From a checkpoint of a small transformer trained on Wikipedia: MLP 3200 squared ReLU, local attention windows.
Each number is 200 + 20 x the weight over its row's rms, rounded and kept within 0 to 999. Layers, rows and columns count from 0. The size before them is the row's rms in percent of the matrix's.

# layer 5 MLP up, 3200x640, rms 0.123, rows 3183-3199, columns 240-319
094,200,205,226,179,188,211,220,207,204,188,198,187,205,176,213,185,180,196,190,193,195,195,229,173,191,240,183,212,203,195,173,200,166,234,190,207,188,164,146,233,223,209,183,174,174,190,212,219,201,193,221,184,202,210,167,219,185,197,187,223,216,185,255,182,209,243,201,176,189,195,194,216,191,182,205,208,196,206,169,202
103,189,163,211,187,219,228,188,247,192,216,213,197,200,153,198,200,180,183,215,191,183,191,229,210,181,243,202,192,199,195,174,220,225,189,187,215,193,232,197,155,204,167,204,232,198,219,186,181,241,176,229,245,197,240,196,194,235,185,213,206,195,183,203,204,184,176,213,174,168,211,225,172,217,200,227,217,191,203,218,223
104,191,184,188,187,186,210,196,165,173,168,182,200,154,217,223,209,202,182,216,218,176,184,196,204,187,193,204,200,173,214,202,190,204,191,241,202,175,194,173,189,204,201,224,218,226,205,233,222,196,204,181,206,198,217,162,182,166,189,224,182,196,175,224,172,212,175,196,193,192,230,204,240,161,183,241,187,236,214,173,182
093,175,194,222,194,184,185,195,184,223,177,215,206,195,175,225,189,174,241,196,180,229,189,186,231,197,222,212,204,202,202,235,210,222,188,200,189,207,190,199,224,207,182,213,190,184,208,222,204,210,189,192,174,182,167,228,197,221,215,187,194,179,170,197,213,212,219,229,195,204,168,175,160,184,205,216,190,178,183,169,255
094,200,218,179,206,195,205,193,177,194,195,197,206,178,191,195,181,181,205,213,170,189,188,186,163,192,180,174,187,255,214,189,173,232,227,200,209,222,187,192,213,180,218,213,202,188,230,196,205,196,222,197,203,203,175,214,167,217,198,169,167,194,173,186,203,206,191,189,227,200,201,203,202,180,209,250,197,228,182,206,184
098,201,256,187,193,188,176,215,238,193,223,213,178,238,167,199,229,192,193,220,196,182,228,236,200,234,233,228,188,235,197,193,221,188,232,189,211,203,218,192,236,204,219,190,206,167,206,204,213,191,192,206,213,174,215,179,202,162,184,239,189,162,186,176,213,209,198,190,193,206,200,207,190,222,193,174,197,201,199,211,199
088,225,172,151,214,190,239,183,191,194,189,190,214,243,204,196,187,236,200,219,192,190,176,180,199,221,211,200,184,179,162,217,205,211,181,233,194,192,192,212,227,167,217,212,200,173,195,204,231,233,203,209,205,186,190,215,241,172,219,189,208,165,191,235,194,243,205,223,195,205,240,193,186,188,216,164,220,165,180,170,224
091,196,188,189,213,220,175,222,220,210,232,190,181,225,179,217,197,233,216,205,198,167,173,236,217,217,229,203,168,208,173,169,221,205,223,239,209,177,202,202,190,197,181,195,217,206,201,228,223,183,196,196,228,249,214,162,222,209,179,197,183,205,220,158,173,195,201,190,145,195,187,231,177,179,193,170,192,205,216,195,186
090,217,221,196,208,225,196,209,178,205,168,188,223,186,192,224,188,174,178,193,198,207,212,192,203,191,220,196,222,182,192,213,190,218,194,196,247,214,249,221,189,206,221,181,214,174,173,206,186,184,184,196,218,185,178,192,172,182,185,196,216,189,217,177,206,167,186,224,222,163,194,217,188,183,164,212,221,191,201,208,189
112,216,232,171,214,185,206,193,170,208,218,180,197,228,219,233,191,210,201,196,208,220,176,210,210,189,212,183,216,186,189,199,205,185,189,199,230,191,210,200,184,182,211,221,200,195,228,206,221,213,185,168,170,220,221,253,207,213,241,234,231,217,196,183,200,170,189,198,199,200,248,210,191,222,194,231,225,193,225,210,192
091,189,243,166,166,205,229,196,196,203,201,219,155,204,181,190,218,246,204,233,202,169,206,203,210,183,198,220,189,189,197,237,203,181,207,153,199,168,197,220,173,209,223,211,239,212,199,229,189,228,208,200,194,217,171,187,198,250,208,222,210,209,207,212,197,230,173,206,238,184,225,205,180,157,208,241,186,213,169,178,216
094,202,236,230,211,197,227,159,207,204,202,192,195,200,193,210,203,184,218,208,157,206,234,207,193,194,223,214,190,192,177,240,217,208,212,211,190,186,187,188,179,156,202,205,203,181,202,206,230,173,225,174,189,195,180,183,184,225,220,199,184,228,209,201,187,172,182,174,224,208,175,171,185,205,165,191,172,183,178,244,262
102,197,227,214,208,224,179,196,184,198,210,172,227,159,191,182,209,189,192,178,189,207,237,192,191,188,227,218,207,200,179,177,193,199,207,185,232,153,195,211,214,184,204,190,197,213,213,220,174,186,212,170,212,189,243,184,179,198,196,180,215,194,168,178,207,211,202,206,173,206,188,200,220,209,202,188,201,211,210,212,172
092,223,220,192,190,160,182,212,237,193,188,195,202,220,197,184,158,215,207,217,193,188,166,228,180,202,179,156,216,205,206,208,178,212,183,216,189,191,210,212,198,196,218,219,206,217,193,200,220,175,167,213,191,209,192,221,181,210,192,211,224,174,213,188,184,193,175,232,189,196,184,170,186,206,229,216,179,176,176,172,211
092,211,207,171,217,167,171,214,203,207,204,206,226,186,214,163,218,201,219,200,234,183,169,174,206,224,189,192,178,239,193,186,208,201,200,210,175,199,211,216,191,224,173,188,195,207,243,173,193,192,243,216,185,227,213,217,197,184,165,158,219,171,214,206,178,212,252,185,180,231,251,211,211,202,203,195,213,206,185,201,208
104,194,179,203,212,174,218,187,187,230,235,174,161,187,200,183,194,193,216,177,176,185,183,204,209,197,180,213,180,199,197,207,191,201,198,181,170,179,189,208,194,212,228,236,214,219,204,226,215,187,213,199,257,213,221,200,192,219,197,210,215,191,200,194,189,202,212,199,241,186,186,197,173,225,190,221,210,193,217,169,229
097,198,198,198,208,216,209,180,177,207,222,207,238,197,202,192,175,205,216,192,193,201,208,218,195,193,215,198,219,217,211,256,201,223,195,215,194,228,186,217,180,222,202,183,239,195,194,190,228,187,181,194,218,202,207,220,175,195,185,198,225,177,184,212,197,198,239,214,213,178,203,205,206,214,187,169,191,189,199,173,196
# layer 5 MLP down (transposed), 3200x640, rms 0.0232, rows 3183-3199, columns 240-319
096,171,209,228,176,196,193,217,221,190,229,190,192,192,190,197,165,219,183,176,213,167,224,189,214,186,176,155,228,141,191,160,180,186,181,206,185,229,195,188,211,184,175,195,188,203,188,225,177,188,206,194,183,209,215,203,202,200,193,213,207,180,211,206,204,183,192,199,184,191,220,197,218,195,192,228,214,188,208,216,231
101,259,174,208,161,223,214,208,200,209,186,175,215,233,204,184,219,225,200,192,187,200,196,208,183,185,210,184,227,213,203,204,188,192,175,174,214,208,221,219,196,192,189,166,205,211,200,209,218,224,176,188,249,242,220,219,206,182,218,206,223,201,215,238,179,185,193,238,198,137,217,169,180,206,185,237,189,222,174,198,214
105,201,190,197,205,192,195,214,228,223,176,214,223,242,203,190,203,179,213,184,234,187,248,203,209,190,191,218,195,196,170,189,182,188,174,224,212,186,205,211,204,199,220,189,194,172,215,183,215,208,218,237,187,179,179,207,217,192,225,190,186,194,163,190,208,236,201,221,198,209,209,241,243,176,207,226,196,225,199,187,237
092,212,201,249,189,190,185,239,187,197,175,202,198,213,190,228,188,177,199,227,236,172,201,238,165,168,164,214,211,179,186,192,189,204,172,194,202,178,172,197,223,230,210,159,224,171,179,175,189,189,207,194,218,208,190,220,191,196,197,203,172,200,203,203,177,192,186,197,225,187,239,165,168,204,177,197,207,199,175,191,216
096,169,170,193,209,231,212,228,192,222,208,184,226,184,185,211,197,225,185,187,216,207,204,179,208,195,188,180,186,180,190,163,201,240,198,208,165,213,184,158,194,184,146,206,181,178,226,168,238,209,183,198,201,196,195,208,193,177,236,218,189,189,214,228,229,186,207,210,135,235,202,190,191,201,215,243,181,177,181,170,201
103,185,182,169,217,195,210,172,223,196,214,175,238,253,178,183,185,201,184,191,216,176,185,189,215,221,172,214,201,185,203,173,179,196,210,235,187,196,179,211,216,202,230,183,215,200,206,205,168,140,208,227,209,195,180,215,165,242,187,191,183,225,197,189,226,222,211,179,202,163,216,171,189,195,194,208,196,234,213,228,234
094,183,206,191,189,204,204,203,224,180,187,230,192,181,199,214,180,179,198,224,213,206,214,184,194,185,155,215,180,209,251,217,224,163,176,192,219,234,176,205,227,209,181,188,237,213,200,203,216,180,170,188,207,205,213,194,163,207,201,182,212,198,212,190,228,210,212,214,219,224,165,222,197,188,164,193,227,197,219,229,206
099,184,196,206,184,169,179,219,220,188,184,210,185,195,171,204,176,222,236,202,168,184,242,170,196,213,222,216,135,220,195,178,208,188,187,234,189,196,191,200,208,191,198,201,189,188,184,230,204,234,195,203,175,199,212,227,204,182,214,184,203,197,222,212,203,175,184,196,209,195,194,203,174,208,205,205,181,199,226,191,185
084,195,185,189,194,223,184,189,188,196,194,197,218,178,191,180,206,198,199,209,195,212,194,204,199,193,195,155,176,196,235,201,217,210,186,180,207,195,204,219,175,193,193,164,197,179,191,183,219,220,195,197,195,228,193,204,188,200,164,241,227,196,181,206,197,216,235,197,200,180,202,206,186,184,225,222,226,202,225,176,171
100,199,225,201,221,190,186,202,175,202,231,175,184,185,203,230,205,229,206,233,233,190,230,215,188,228,214,216,187,202,180,188,205,182,209,195,222,205,187,195,202,204,222,191,208,194,222,216,199,211,190,211,166,216,208,226,210,207,202,211,207,212,150,161,210,195,196,208,213,222,211,220,196,190,229,214,230,182,216,221,204
098,181,174,172,228,233,208,225,211,193,222,186,228,166,202,184,226,198,213,211,201,189,206,165,181,176,200,187,200,201,219,203,223,202,180,194,182,191,180,207,206,184,179,172,209,192,206,143,217,200,166,192,231,209,184,203,208,175,214,162,177,207,191,168,207,214,205,225,181,214,164,152,180,174,175,186,193,179,217,205,208
098,243,187,200,210,185,179,182,212,171,227,207,179,160,198,184,207,210,236,193,225,200,197,206,209,207,219,223,209,205,162,236,174,183,215,171,191,188,185,206,227,171,164,211,207,216,196,212,194,228,217,200,211,176,174,208,197,209,205,226,203,177,187,216,198,201,204,182,199,183,192,217,194,177,212,237,201,205,214,227,247
104,219,192,205,175,221,181,207,204,219,208,206,211,204,189,182,201,202,228,193,195,211,167,191,162,145,218,184,187,239,201,198,195,194,188,202,211,206,171,220,224,198,223,209,218,228,220,231,246,152,223,219,238,241,215,174,235,201,165,175,204,224,191,200,191,180,205,177,165,188,198,220,233,225,199,246,196,247,203,181,241
091,214,198,201,179,176,201,187,178,180,230,231,218,214,212,180,168,194,219,186,205,223,207,220,221,180,220,239,187,217,203,203,182,186,194,189,180,174,199,206,248,213,178,206,213,214,195,171,183,185,196,178,199,244,202,185,222,190,185,207,194,209,214,191,201,213,193,217,219,187,183,227,182,207,202,193,189,222,191,219,202
098,198,176,199,232,156,184,193,183,225,206,196,209,199,228,161,188,181,189,188,208,199,218,233,191,218,213,221,201,216,206,202,186,176,200,238,230,195,188,182,226,187,186,183,215,235,187,215,227,211,202,199,177,185,182,195,212,224,172,192,182,173,220,145,199,207,174,197,173,198,200,203,210,207,176,167,179,202,212,212,185
102,204,162,198,198,205,208,152,206,181,208,218,205,199,209,226,209,210,223,207,187,189,196,246,147,202,185,209,240,213,208,191,181,188,207,186,203,193,215,166,192,231,202,197,207,197,191,235,185,215,192,190,198,205,211,201,178,200,202,192,179,200,222,192,201,157,182,200,186,202,191,186,190,192,201,232,241,205,235,176,238
101,240,191,167,187,171,223,206,203,216,202,199,167,246,217,211,193,191,205,178,177,187,224,206,221,212,196,200,202,186,189,220,200,200,223,188,200,193,233,215,193,213,203,205,206,216,174,162,191,219,197,220,199,195,212,183,240,169,217,193,224,185,212,165,200,205,180,211,190,197,207,216,181,230,210,206,190,180,218,211,167